config.yaml
num_hidden_layers: 16
norm: "layernorm"
qk_norm: false
parallel_block: true
dataset: "wikipedia_en"
Each number is 128 + 32 x the weight over the matrix's rms, rounded and kept within 0 to 255. Layers, rows and columns count from 0. Numbers have three digits each.

# up: layer 2 MLP up, 896x448, rms 0.0725, rows 788-847, columns 112-223
# down: layer 2 MLP down (transposed), 896x448, rms 0.0693, rows 788-847, columns 112-223
up788:157136135161142094157106066107154112105131162099114139098105109109148147170108109153147127139128125157092188136103099156121134084133161176089164074126111117124110147136109156142191100083116129141129126178145140104105122121175155136122138127145164152141095119152119093106128069140189132110115119162141096121153075142096156089131136116112
down788:113128135092128103095109130114088130127086161098142098155161145110102156113120167161129127136115133119140125170126134140088115108093129112180131114113152132133083122096095156149154087101129108181143062177122170112135108080124140133130161103153112176123154104114122109190157142113189122112089122115130157111123123139149179185176142083151
up789:147150169148095100137126105103111166097131144130136187146185113137154094126117134130131170113133135176114089136120139130161152129173147114160120143197139138133160068128124074137174128152099138041173109092163136118105138161160167168145122134166131117101147123067130134154193104138170149124094146092092138185102081124149145122123133111117
down789:151157120110141123067124102068120173164135160165114130110145198086172110128115108082131142186094141164182131149112089086128151087139138147168143151170141109152121142131187101218151139120146131122146123121135138126118158090171174134070176100178199054128168114145124109178178155152074110140127104130121108127140104168173184111132135115083
up790:100124130112136143114106094152180167089117106161147167137029106159118110094152091124069115142175112093112093141205184107156090120131111154120161129161134137080120154116091117096176157138082140150124134063114175103164153096133137117121111106120147174116131108106176158147140135132147141112136136121101127177134173120115162125125119100144
down790:141092189139144116106104092157218105083141092165143137122068169112122098145158109089092125094164108160161109106114172147142120165123136092076144172173167168082136124126110086110119208120156150068149116098120104148113134091077104111151136086128172161117130120110111160113088175138122050137109110152123121135133101160142150106164161095136
up791:143163138198064151100106163109120132168136158104087125135100142180142078116083097140170103161102152149114150085171076144134152153117158162111128102071137092133104170197120166178133096141091138141142108162125142117141081125115120127159140111132116114079094161117138100116099148127142155103110212147079058109105111154128107123113149125110
down791:078149121131154172145201169128165160107128110122141106110078128172116182139071080182103165137112147139116095087143069117098089097099085119088188188130202109146097125134138129122174118141166142138190161157145109114139116115089147124086090152136089094175122111135180150117102127135150130121122105121133143130126139129124153103110180086114
up792:106127125059125167192114144126109147093119204145145136090206154058151069131130167152141086124198153107180091133152105130109148141117087087160098120084061091119147101147096132107102130142127148114187095109093169137124176142132108057132133097141087166133104149109145178171096113141104104148091088169131118136117089115126112108106096112118
down792:164093137095139143113155167111116122169155112103164103121145146129166139089138139128157134178107157052163132114110061035125184084101091163120115145137134135082147140126165151101114066108125111120125170080162161146147126155127167142098138133109176173125091166124153071158097206186186112115135104157065082128145137114101094133124143113151
up793:197122117153112133122179107111156171110134154108173100159139081135120188119117124046154129138149150144125119118127133109083103181096134132035107171052130141135112136117104142166105178130138137130115125118138141111135146189105154090112128134156119135141133045150114209149209153114104133069153151156035077097133117135140104111132162108121
down793:141124159142169168120151079088069104098142113144189160136133146112116184121114141188158152113125099146110105134157123064097085159176083132085148117118083117125072117098087144185128128099104132145095129126147170080177129139097126064087068167149111086083124127095084128120097128109137096137191104106125140170087145159078177127134129134050
up794:084151114174184153126169189151145212152135100142122087152104138186098131148101134153136163174115150118168146163139144123085169123172161120120147125083112120164094048207113119109098096142108125142128126132106139177147114097121138120155157082162217174137125096040088119182191122128070136161138149152141178129167094084147063116097056136147
down794:150134122115095095136151068089141197130215083142141097100064113095046142192132153105148118142164139122078179125171145097112094137126124120074185105140055143148123119098138103154113147162173147150136182125126168144074146096118147122168140061089174121136114057121150086177111088147127154055067159199157139103179199101025157119070107133113
up795:143112094149168106080149073165145167094142164134075128140157108120167129133104125117075111130174142147135137154149178110117190106088136127100104143094102109119090160127080151105131160084101173147155149129157114112135125146109196134165146120156143156146130163094072155106136144151131096183123070115167161094145104108155118140138144085157
down795:147098147180138155161089118105120081150142135097108124145177116150153170117119148156168059092160099167120127100118143146201136155089102164129124116138092129091146102075145104184107083113096099087147160146135097096153121095118093097091147121085103163120146135107128149161120145125091122109157133169139185082150139102095104126132108124169
up796:211132077157158098100131126056095129140116150079108125140122119118078112119167135166157167127177165106093134149141146081169155173101096148111135122108105131136148127096157089089141109113126118154170145123150167221100059127096138160136108118084143087120137107165144135146129131115153151117081083126131172106146083105116144143030157146146
down796:107137138118141133151075181135134056171093104069122118175162122114121129122167103096148100142143184125049154096135116137161068176151175104116135122098167072128153096084141157139086117147083101112135114130141082138135104131132074179081178158162186157126162143075146097129115118119145109122154141076138113129081168073124108114150112124104
up797:090126091171173139088107152126136096161103113117128078149147101166155090173128168136150128128145132153100139101115126109143161126118052152088111170127145130137144099139101077146165090096117162170164167101146126049182221116123111124127141117111142140081114118159141140147115159101106130159152146183126101148145128174139134157155098105100
down797:113081129147164135055103159112151086137150146121148176180142091097117077105172142071108162107197070141165066124124136141120131140145111113134114162120137128113168130101114135151142109094110091083119149154098101150139134150134097128129142163084117143168093081081145139082139089133084082106092118143120142127175160151105104142125183106122
up798:180199107213138118116062124108117113157080154089111119114109161075052148105193182216074128093093124037114135148173195098160090142141154118106120142133122063145094132174068144100026147143174110126159154067103138132166094127161071184120143135108120168177076073099116153119160189076117052122120205056232163143108118123102109113083149253150
down798:205129072132209159146077110131136113181101123145081127113143165184101116117164246184140084119117153083108075135150186132167095134092145149170063106106058135140065111188055088102116141105083126085086162102150213154164145108089114153164132134141184086105186181118137148148153092099120125150104151113153206091115140072121137100163125172089
up799:145148155086192156131162097126037107132123151133114156103166123067107088161146097122142199177147132105178154118171112123094070096099114139167107131098135152121103113103084141132126123168114113096157107101159105148070196161135126091114150132210146151121056131091149183124052155149132096125076142135084146096137106088154080143105138130066
down799:132129169105139154126104071095122119078068113113119139143104099160139143103090125141121154116086115119111122135138119146106106136183155168056177148182094146138105150117101169089062092147146106130137160082115162146134149142151127110138085088109094095147170107175108115118129146129110135102149147113132122113089132060103115081064121127093
up800:130092089142091093158143172114219136120151145100158125115141106107138142156127088154152088128119048115119109130161095097100152188115192145084108085194217129133189137162167185163164076079155041139121125150107185157148068091186143104127121154141086088128141096090134128122122150103088141163094143115108165100137101167141104110090130111080
down800:216061123122123090062126110151132114075146082064133156120162084131124151187128179150163137058106148160144164111129149106161196194132121152128118131069000095113168121133076127101154136127099149129141112086169080137154123146137112193151126078182110093096102106132087134169105188173106097139145124140107188125111148123125139144099154190112
up801:123133158136139164161149159090102159078132088133126061111183121165171112177144123137069108157126115104139130173153119162148122158132160118097147120159156146114092107156149140081145068149134109110114095172151090157137105120165144153169107192099070128099101151123104054119150065100068173137133125166135097091104130135076145174113113133091
down801:103104081075127118159151132126161135100117138110165167068106146152106140140118080171098119153128125094107188154161130172156085166118119201108138102125143107107109146117159116125171132183126166120151094175153106143103077116135105127168107123106137078129147118142088099109115121132131139186107060101159144070110110149089107134185176104159
up802:134108095139177099091115139192139177144154181148069101168105167114135135111169088104171099098064136150135099161150152133115139142159127141115122155075125112127135101157174212149148130177093131190127130171146090131113143145205137116137120153131148131111063118044097140133110095155136132166157111196109105176121147167155147090151109127173
down802:162140111126148127204103137126109096191149115138168105103137154151109106108123099149176123076140149117102143130068162143088126115095095133106116123123148107189139127148102119143189187097145171100128153101163120114149102115169183134130058137155170108142151136155131097076123151138118148131066140154163190126154166082125070072089142116124
up803:113120152171114162095151113118151152098155099138124146137148089135117171160137159121126122108092126120157134081140118110135146141206118098151092131157189160129108152103106163100116125161138135174079166155119186094163096095141123177076141160150146134186136148158079109095117156150146154156133098115149121109148139164094173084073132080126
down803:115154138139090149125126129143067176149130088103150141159145106122155086119147175105193132066139166123088142108150120154176139128164163089174106124147181113117140144147143093115125127083163128076180098121107129156133096179090087174094101115129156107215156073140110098132140115119132114095198151112126112095122121165146128171127207135160
up804:151102143170076191139096120146082193139160115180169152108174106129048155199136125108091187089109122193184101030158162153132116084098119182117190176121171144067131149100130144107086131166102142172146155143177092146078166094058145108138139127146140126114170139102163046147066121191149165141111181165082127157100139116121090111105107107128
down804:149134108187090184030116131187110130130113154159126171143117118110107188183124151139152133078118104199104133106166198142135092125152149092106120180141160100111086140112075130128108140116085153123150189127105136138110164161079162155111143115153162111163194123123167147217100094141080129130147134123049118119094095139085173034084160186111
up805:093141115139086138164152087153128112123176139125125160078153098167169096123149116120080103211082094132163143113162136107131082106150168110171126098102116109104179180183165085165106114109115186111142137142173178190142097122102147124100159130200153155081156114047093109142189102167107137150158109166100127075093141137019101158129097109094
down805:139136133140153151147160102131135104126185110205100100079140141078108119166128124103090148135118149123172142096151143171093109133135133189104125127137120096069108152153111115156167157140086165162107207146154157113137135126173150123171137115145157114159092115101186085150094134177171158139191130135107094105113139101112109158099155105083
up806:139097153063116106123057146174117150155151067155105131122111180120081100135143120130134157114136104118069098132048104124078115143115143115147159151075129143112108151117122115058133104097126133171081121152055148104096151100179202123131109102089169153167106088119087142153125138192133115157128148100080157121142116155124184117106109057203
down806:096119147127161129159092122165120128106132162133105135102114167181019174124088105180168169097183072115130114171096132112076145169154108159157141111079158119191166100148134104119145100092164116117120174081160110112122166142180140151141181165143118155139086151108172135129111148157182105146107184119156172117120161089160095157170127110133
up807:155150078140087151103116116073107067094169195132132123162143148118142139109146074120174122120142146146131048096132103201134139114062104115172106149136095138101091106148145171128153165123110143097148139116145162077174158147190145146129162060090139100123148114096181151143107148123133090132131148145106137147115193063093121110101135155097
down807:104088133101107161099157099132130125149071086067111076183148140165120118123130224145135162156139131166176159151101154087162155090145143125069113068088139154145123100175132179104101183085091127129160140108112166117092115133129096160217098120100133162155128123143121091109194187121094136083142175152080126127092112160118106117092138058102
up808:137149146137070124106110130118153081165127113118098116147142170041092125133188085131051062206159121094102136105088082087180176098090128147127174168150137171085152110094148176087168194073143135125101117091070194116150116159181133128123107096099154193201136108116172164126134106150083118093120126141174171139146163141156125088094118145088
down808:109166092125104117124156110156110145111126158135116089158148135091089152110116101120094126127099108105218167125112083110163109099155126162133069128186166123162119120206090152044139166038131146178153147135121138130128154099209090136134182095124143129113117082109114138111149123119136148219117127121143115114160124127128094147139172144095
up809:095109111111158164116118130151190117149089133122101051175123144137080122188107136115214125171206151131163128182141104137159092110092134082073107134086142081104154087121160163048140145079179096092131150146165074095122120153175064122157169080060116153090066166154061107153130070085101119131057146120146073163164120119118137123136137180102
down809:125109116193125150137196111079153109117115136083144120079122128139127158128101151151103091076097141138136182124092120145130077083106116120159113155134196099128142125112129139119158104153131132132152111145164132121125111136131177166139099130157099166096142115141139065088137122114109130161160186137151149146078131167104160196134179112140
up810:097160132130105124174110079156131177115118140193163122180130129097158107109120128158119091100092135102109131128116119128182094201108220077146120085102101105199126184160116139155126127159130093153169068113079164078151161107138094147118135155069094101143082153094145074158108171143162094145160106117151086118095119175120087100074114117116
down810:086109109177152130095122093110167188131133106155115159198096137145109120076101131115155102095143126116098126129071080183127165130170173103131112161085074137165129190118132132114136110152125119141114135049070163166087183113135087125127145133141094131078110171128114129154131144132119102138160080156176126147058105179101064122121179110127
up811:121116152134058159112176147148167163145148125166127135126126077098070146147155101162128084122200125116139098194101132116098137095170172099133116139068111127156101154194152138142075103073097121134151105086060088084118141047098096156122120144063168062111147169168176133138079171135171110104122095143136103073126095144134129144117075081140
down811:201080146110112184122150105175175168191125098138185142162134054176122092147073059146116131048118106190137076157121144119119054083166166147103137126125163122115144103084136117195158188113136133142110099093087167113095109150122093091043130157098123159146148163168147144126182124200136131134136147141128193092149160150118049138146026160128
up812:121106148105064096114155095111165116122192131172164134085151154114065148114100118207137111143087148191117090096150099116100176183090128128185141096156138118180117169152115097094191123138142204107126149157139156095123097149149145150096131103099150118107109070143075174151103169152129090106113182133096140125115169090143134159132122096119
down812:107133122147126060098103102114189176147125136166144074166120069159117114084147174127140154161121130175140080154110081142173171130144149116186158145143153078139130129108156059100150102115096169077151117109212178106138081142157136137117092151152146127143132101096181161150128175162129117125137139139112069143075156231172082167130127094115
up813:168151083169033126155101122097134128162146188173127162071118125121133144113145127107117120148181099081121167111179109128132142110138155105163134144132114145135146154145206159090150140154187104117108096110118183080199102098189113125048111164169152147140142157162115128161112157136122134121096151092085127075158159128144082160180079124164
down813:108134138202090190116107167105094077094147129189140117088156080082145150161211154128159071169175083135140210186140147102153175104002112126103190092120166094140146119104129104127100147132124089084234070151059148096193186168146177097065122210175146113113140102138129142207085152082121131089255132110112137084121176087165124173169090085141
up814:122128161129078128097136119185105139140155061173141118144060126140161153163108155154101120094097088136156129125162140058112187143166104152141154120037142116131138104154179180127093127133114171126119159076112196095194152142095143136144091101142099128142133119171096104159096123090145106129098115079057141156163180130131100097115116086109
down814:219113146139143097137127148089055122167205154151125163098174075183097127132173063185104147124119112084097139131147108082151143080096134153141139169079124152098116118128137096083116135103155090092127127076175160185092116124163151093169134176145128137126178136154138111150139105088124136147091174135138154102124178152199111114176134057109
up815:143061105158118143149105152174117088146094057114091133153168149120114137079097133171090105130093114179132110098134066130124098179173121165098189128127168143117150103112094138100187133138110105197099142100054153082199167129102104104157161137118157170064166071122124104128103128120085153140108171118149118089156187139088096110114139129110
down815:159171148162158166144153120124086098155135180119131158151163159105171084124130129148131132150129186073190098103146142149164117100176144139063122131098069092158110076101070179163086102165151146124153187040091082177169154130137133132129111139122179077143064110200211048106096144124084123052112125141157143105129132076081179069129142205097
up816:123105079167127118089097191154117164130076167127128113124111153152163125130102112130180106111144167174155140117139106081126090063084159117075143128127123131118105117132127076143103146143153130135125138111154138124170141163142113152127170213139167136145147100126095094145145147078117164150152155099180151170126166086078105103044145096146
down816:095136111111138096066161201125156100145157116132137154136080165145104148141101149145125151124112119172111129081112126117108129129127100068137085090147163104149086155123102154189106171119200169123076156153172140111116142141151182169099070104163129136115106109176111114072147167134132133103108108158144110173157118096197104148125140120148
up817:130121108121125155115145130111159153185130150151130158091172107116097082138143140166128148118119173195210043137120115139083080189127126079145151082168103120101140159147062122171051065094117158161118067151123124103156108130155121170109157085116146136089188122105166089145092138089143087121105128142130131130067087058137170123110126090099
down817:112058121110127126135113183118145103146071113130185185127125083084124146097174080157150156147113079119166131097104097150160089090107143106144076123142085045108093156084138098159078139121177095114070103165113108117162071149207160074101157139089170130136098086136139115080140133137068122123127126122095114098136109120167126188113168145102
up818:150165148146159148093150060079133135141098149169179115116153102124105129143135105047108119111106125085107080062125117162123134165148092185118138183138104122160109126096176170123188116133133147104119101123121140109148093116161162105108112100099133137172154119130134182144087117091144147147110084185111149082192183141105091085111136093098
down818:166122222115120086128119105083103107132180090148174106128092097118123118138119118095106142151117128089156134119154186152141080109166114117159154097131104098144085142138130173150198133101134163140093100136134168138124084112166094145148128118111101086145114092139098158243146134111101172148053051097122154116164156157182101102102153112112
up819:043137154119137093123073112160156139172111106180160116096133106139138146138151107098109151128043133098144186138155143194118141192106147061118145121116175146200147136131141160148111160113089107177112150140173150109141162097101139123234156150126133174120130167131184100152159095120133155162183108089098133173124109087124129112109142150096
down819:156119155072151066123065144101105143131122146166206131152147107103110166106148141129098140166198093059133152176076178104109138147130119084125192158097122105147133161118171088076143082132101153091172140088133148125101125122183077113164113135147201159098145162139143137080140097128136187128118085132157160144110125109164091109104098091179
up820:138113163093054155125143137078138178134163134134129167141075168143113106184133128112147113181140165196153121123115128124077122162157143077135093065128158166141102152162110143155162135083099092183158102211095112133141140181151079103173111163116111122142093169127179141136126162087096121160116130081129118129101178127043113113109144088115
down820:133150153152193067106092136116092129222152212169105100153096138108080132098173150130148186074099164124117143124162141041125136123091119148095132112157131132157146134147193111072194116017122176144083145099125164134179153097056095203194180075087085088160075155133127166141096107151095133156113132124139120137130096108145134175116110176171
up821:133074146161152123177119111120154113178171138168058143099144154099090103123102137053147061133130122103137081107118100137154088125122086116158084127176205151155145158144187170070181096110123142163157119083153113117120090161093084166120068142117130105139118076114098176129115101076102145171107119185078105153124123115084105091127141176092
down821:212039094125110145176058108138107155162126115133139097122169099143118135134163186097152122110090047160113154091116094168115107090128098084124127103118242176160118124153096136102155071090166139179100114115145126137120128105038131100087151156122167101133096122096122171131164131063093099162101150141105117051168113135111115103122164083057
up822:153122146174127104141089057114101126128127123168203150105116130126129134090161101067147091170120072101162142081130142122138092164133134080161078153144167156129044119115156148122160153142104151130119131138146118122165166124147118152132171178126060143129116132112107142162122102147074173064122149117103092146150206133147124126093130175132
down822:186126080107104104156146132172033124161109102158149124095164172149110157129137143090058058127105108147189117116177144106169106069116134165086093108113066096102096140147087081111133122181063144135140085103163149102117114177128128090084195146126122121176184076101143096162092076121113110185117149177060143153130125123135119120162081146134
up823:101084126137114147106110194165163174152118127129154157139138111084139127088128123076093138130100129099206156135061129154089210128088166162145165103101126142183147166141110219099142195139162171120075152174045119190128159124170131112156161206053154135145122084090100149172145140134082113147169121098158172136070142106047116128142101112125
down823:083109115157133088113092141143034130137060136126147156092148069139107119103112090118104119125141146092088166111168156053081114116131075145174097113046131162134221206091146147097151120153111141091157152124081181146066125125116199056155123097078122114088111054087155156206106098154093135101110121149101133175189128124146200138122142129120
up824:180144082119135171149120072103128116124069145093108103092165149090125077141141233166081079095185107163170121118154165151124138144133101134148108126125122126153132112097068157125129144067157131096081186123199080200122141149129134121123111128167147130074110082144100097153127112138130130126169152133108148127149090137125155101106141028080
down824:107129171206110112103109062144121143118130116079088139128160087138137128093134163141122120113136130146099156152136129138087106106139166104124093098140115236171159131134147174135098111101097090115105033167088069140143115093122151085202098185107096122128138137110172076130174113098061171095161174142156149111111131199086176155081168111055
up825:117135167142103126137141104143142141139179119144126088099138163166081143128119106154097119172136171087129115116121167159133154077116122084195183168187107178133152105143068115103121129111068141120150094153114123110081069132110175149098156126132139156191171103136119129131142143123111079134117133119135158149128114107156153083151176114151
down825:154092187119143130117111134131113188106181154125175161162119139111067110114114123139133117172089129126081129118151172094131130139123130158133073097122099187157137085142049119130109126133124119143142102129139105174158129132145201153089124167125119181217218119161098111140180158118145173178089091105159138203123116074138083092186184126118
up826:073095129139116125103110164137078149094106111098109114174156137121126068154122114073088150162175135092181125101158136100157108124097081172135109104128107085122157175148112107170068114059086122137210113140137126069086128094130110129101147147128102184093157147166109109135138134124141155104104126167132086042164113135114195173140048138069
down826:118078218131177118159134132194106164138139055166116105125138077124090121122155146102119016075101187125127159141171167140131098111151148163148095136148074098103113139083152177137128130097169170120176085121133142105082116127153154162139067100116134117161151117150168082074139088101124135098172116093088117120185115147054157135101151154123
up827:169134136103130163088104081135133117190090191077105157148128074140139079084142120095183137106137135154086099103104161156127102116121133097166095103110111172145147179108158139089150111143101122144112075108126143097162103125108143081131161151080112114101177136109167192106098127095107122106086179139188116157141189126096121094111108136131
down827:136087169142076096089155097138154149078189140208111130149157077161163134136089140097164155125124095160112129057134153160163081174112122123144118176151097114155099214105148065133146222193134118148100166107114088144118119189122143094191169130094096119133172149059096130204143148135144166149063113123174107152158149094157151120173088139115
up828:167141115042094110157121179128178082091103126068128118115112110064118110167090185109126083177155098112102155166041092114152127139083118151157152140171192128097184152133097082157112059147118167074160137096136152109118095067146052089126093121127145128145126130172136172152139181107125124121168151134114166107090154175082137106133126107159
down828:113081167163103172125140150149116154149181171080130126126101115156180186102074177127090095172082171156069100179104166108164095168114179096092146128144146150125133056105097149197140096168169131124141036084110166140160070132113153107072120131173098107092137109151101149163100106188079056143163146093220135177060157143171158206124167100142
up829:112118146201134164101141206101127155102134130110111151166103139130090196089136126122161107079115176123100124154215125132092117087123171200081137091101110224130113140135092124211137136136153125135141108098135167131134143142149147162099173148145107113104114151149075088131107205039138140148114117114188132086114148171141138109125109121121
down829:115055158148172149147064132115127134138100126160143089114109134166134142119149168104152147073143121154124094139176126113156072134155096146053080115110090152077153092199129117151117133095175084176125156160093145086147146084168091157136194093129105175141147143162123101092031132126145132162151153120102149132118184160142130143097187117135
up830:136196122172089102093113102120127081131116148037160117182151119154088132142170054139080125078092168120116096115114118140100121171101124146156131207109061126159127155171146123101101164143103162098060101106097148138146135132173088103097118109127179128119111138138185196117160191087159089135138128146127116112174188134130091091091144085114
down830:098103139140125129150111068172083159146158156128114125138150147110129229167144072091182110118149130194146137191118157119082193123180098121165173100159144137144081159114127119122151057152142163111137175124094124044159157179121157144055169187064203153101148134166127160217133125113153198121101101096207111116108175107150133074109117104165
up831:155121108096066108182110175154064151126180150112159120116163146127110139108157100118132095167163103145140104086170095101190177102124085123081129088135158162090174127132076124140061041158142148186128203131104176126122064071100173122145141170149072089119147120156082054174137130113162164170145110171110105152083169166118167122123156078130
down831:207165187168163129106118117194121126137159135151167166112077176105140209142092186094137167106045116136068096156113079140154092101152121144150158172104104105091131117117102137085142112147091155086118115155226189157119125136181136099170108157053150068118160057119101123114176135109081119107124056147140141202127181123143096133168168142134
up832:171168110070117118165072150084151129162144091095141116150118084168125118096107138102186131078119119156110122130150135142134096152098085124117099110144129121118127105131166122161143157087128155146162158094126159186119081100170141078132143142163177163147155148056083107100094149097138140112053184137124149112097138143129093127169138129155
down832:128151130105106138084142141117092099141164116107118139125112136126125120168155124106117157188132158148157193132158180150073131140151156133083109147125105156163090118054106112073118076103139105175172126166069116130124127102164137126162120174126074120106134121177139074125122131084165145149096137122167130142094147128123184167125118129158
up833:087218109148106162156151110125122133146074108131110134146142106137095166106185153131129111113102122156175103148120107155144095101149176181141153122092115173136130104121160077110124132184125084179122088053108165102143142102149104117111157120160152124131183159130150155113160072129121070056131215105119156091162159152130140051133083132147
down833:107118099183141141130106126172178112111138163108113125112117119144135134093089157090155158092177105122107171184149077131200114164095125120124185125156125151164159106123116099093118106177139131124162103079073055106121140126122186131140129092078160156141110145099086105061126122145107145161158094121131081104132107126206119125123190130156
up834:110178130089051068142121082132160129184144168126141145130084188176146101195096150118154109146121120122090117090086122166128111087157163167122152064165185122177168162168093121168115110132096096169120121140107170087098134103150141103146113133114092097142081076138116133164096190132140120150162131111135155110105097118057143095097138097098
down834:124106126120097118119119090165059069091162074100145114142104101163144126098189183162105138160100212089138115152145196084091216108164179134048106137105103140202111142075177133131118122081144108188066184166150114079140155130135108120178103124120166120168152124166134119189042130157117158138142181109115095084140167135097153116122187134158
up835:129133156138132100110156150126098097116103114080106092130130121136164133169148149114168166113100194154136152123088122169170184114091134180113112143136160154117109127104143099086088116141128126135151082095183144128119123113067113124133136147199158142094136160173135094150155156148104133160117136142152129129183091119127096133103188126087
down835:081104177121134125151135134102124080181141127144168149166085146133145146161155146152156133157144151138123175117071112151059184164189134089165146153086048141092114169094139177117075156176151084134126139100125063182154164155057131156186099141137141126142157140138119092203117151125145180126147115131168149141089132104128146086143167145120
up836:160184115150071180113147134097073119120159106132157180174121165099093139180138102150176057087177085136144130118156061104147144131109111142148071162105096113116182049149156058174136117136209140101125112114118081115151140171138142070138120150096126160109110123071108131159078156142113068076134065148142187141133149132139166117129130177128
down836:126091106190145127137134109100154119111107087148080075121138095122116083056140179151124126056110131065139146116080185174100108138113146117074141165117114181155120147136131121134119104120119069130143105121163126121107057139104116128176136149150151164093146165161163094080115132159114138129213128135176143025135089170117122165136126141105
up837:160101110123117100122154142088127166158107095130133097162138129086137097125149100120176131100143141121183124126158099107157142074141105093154132148157144155111109125161124128153140095166100120056128156090108188140146077137204115128171129108137099177124102094143130102147150096144151144147152155158091163108064150161061114162110144171127
down837:112122158105172136177103174112094140135145144136071109099178099075156158061105151085080148117145131110119147138148116187134091162134170111129130109137107168164144097119160138112205101169140142136132023075121113106115136053150118120096132115143141025106141154136091156117194114127068128095088117115099140119176127155201166137107085121217
up838:087171135139132118084138181136136187095181162153142082108089123157141149161118146183102130146080195127158156101100196170112170083065119146061096115134163149147090161139051128070096113101095172128106206151183138094106059150153154117117150150156096112111113113134186113122195095103121169087113149083094134105114191102103093212181106121118
down838:116151164167117184120115167150154112204135140101063109070066124142113117127193107130149122076081168132118134080132141107173138142167174153140110128132117084069045145102074138153081078220140062127120153159119105125128132183135115057136089147156099146116129141209172085175173094110114118117147143084161106132087165089126094128098082111126
up839:138159113130041173072175083136126133104140136220152084106092109116122129090169133156103134099094128158172177146092114130131133100083087121136132093121112103120108153150081135130124167049139153102137095150115132131207090089175108110146144119202128104132113127107174082107139099088121190140128174074126152135116116177130171131146096100139
down839:160186131103079117151168086113177185068157161188172117122099114184119201145128047127142111093096117105152141103081128132101104145115111167176142093110107128095120139108019140109202116072125151092130125122119131181160117092156134161155112085188189163147133126102134140145081101108118173148149130096121173152113170173140096136141117137151
up840:111067142098107100184119124154120087137160130166215123197139115135175145128118117121147114182130076154131100164139116126119135118103123108120168163160110135166104117164135147157107194117090073166159134150070183062204076127081098134148094138127157192121048107117111116168122129117121131124102140088112120121132152095139104176131115115089
down840:079090132126128191087155166112104199124156141145118131189131183139182101150136118110164118127123128105091139086129177145127097151120137077120131105152179135100099131166177151145134172174135154091138105042114107152144085155121134098099126177101133078139152160114149119151140159136126156065188086136130146112121071090116186134164111093111
up841:147113122091119138142115157127143076175169152159088095142189117080129161185107131097125116157139060104144126156133133115161096149126151085130106132140130132166134096120129175178117171165161120143074168119166127177104216098162125086116125130169053146102146139080159095132103143174132118154090097102154103107132106125177167161132165118120
down841:134162144130086183152096132122154138087113146188112104120109175151187116089143119129091137117151148153127121113150172106115147097134159156151111132147087143103124167106166135121154156151101121142120124228169205144198119157141119137134187144092179151128103107114106131124143163114074097108121151171122118156170156109143113119120139173140
up842:144189176174137147109112042150116138099143122088164162138100091095096116110124107100113145121112174104122120112106110123135138143098159119128042135100162155129118169125106124123118131138132113137114118096079121117141136150095124125121090150111162139135099162140123124168120149100108083108142162141093111129089157133154167145171140195069
down842:109136156097159139118142094182098126129123166122112124105157083127145141122186172095182152114122159103084130141102184141122156105159200139132111106109155115116102134096147116130110115186145117163134071103085096114135111099125162194094134116184076143054120164080143106144099072066158115111117108099213127159155102104163132113076107164073
up843:112110101143081151065115130104153156111119144080131110142068166153136045131157158093153159168145111107148136122172106086159122156103173134098091139116136115115135141061133107178127148103054111129161137137144108120116116106131096093169058107101110126120123100111090084101184091081114074099109169192119176162093119135079179122152142117106
down843:158152171141084133145103119107161120137146085157167111092104135133084109128107107097141127153155118085132197154096106122139164143117168158136117156214178074168141106152100136181105107150156146146102138085093147121107116135176113123150174145124115162143189137044141136073183107129118142167098179180123130157108160128137145155174128157138
up844:128146085182185201147140134044094117128084189133140124121152029123133113148096170087122159112120101102147145033109106094136118098127140112090163133195118133131169179161109133136088080147106089130141125117162184172143095023122117066139126125164122171142117109093173142098163166106153075143133087086135113076065111170122143138108138097150
down844:157120194090156095099151134199205171158136111136098112125138132153092134120103070134123181168156015140152099119102098138136066155121124173153117103168132151107147101135139108145147154122136117136165173063159158134075126145147113124090126113094151123125134188080180150138167128110162111165105104069107102118183144118133152129141124128157
up845:064101152133128121150128085107124056082116089141172161141178124145158151124121077103092108081121135105171125122173137128103081120170093158069178183096101169122108125120117146141145133183141098154117121114150139143180091151133187145076124127129139159146121109149115098121156172115160089161129155060123100133177119095102157079103110108125
down845:126148125146100121123150225232149096072209113157115123121134136131138147143115078129075137137088134080109175071108127144109176152115138109232068095148075044135090125107168172141111122087099148099135126124182113152098170098162193136134108106149172104176144119099166128112107090129082082049135086166156096119158119182106141109155065035159
up846:111167136081113111151160149151097082179155092129187122116131148167076127070119103126099119151097123125214159158164121139139129113129097099137206067125128133103155133133149132118122080106103115097139126079106121133178129091084119167127118142131101095115128167107128092158147131136144060095160147052147158127162090118143137111139085093101
down846:149088125189114158090180102078148123114157112134118134093173151182115141192119080125099179141168110130152115088058114103172148136097124126084128139090179091113175182102153147108121177095151149166158159168160158135124134163152120102107178112126094083194157137059089109065157120095109102160171170133153133116181073105155074138122149135108
up847:141114147153110146164150071074097138086164076154163111112110102104102100127170091149116126159135097167103162108134134098137120121185101168170127081167166067128116151145106136135120079115160092128115163131106178103066199129100098088102139143139153099133141130121117174122136089163138109085113103129091168232169128176103158180081105116120
down847:121063154131098151117145180096186200076109171179068111128112134099105155133150124137136118111086112106207142088108134136059164157122143133153131056146109101189102198137074065125172131140123131084154173197149149175157133109097129186137169154122100149132139093151142143072100115180085135166129098117163135149156071197127148189071093160234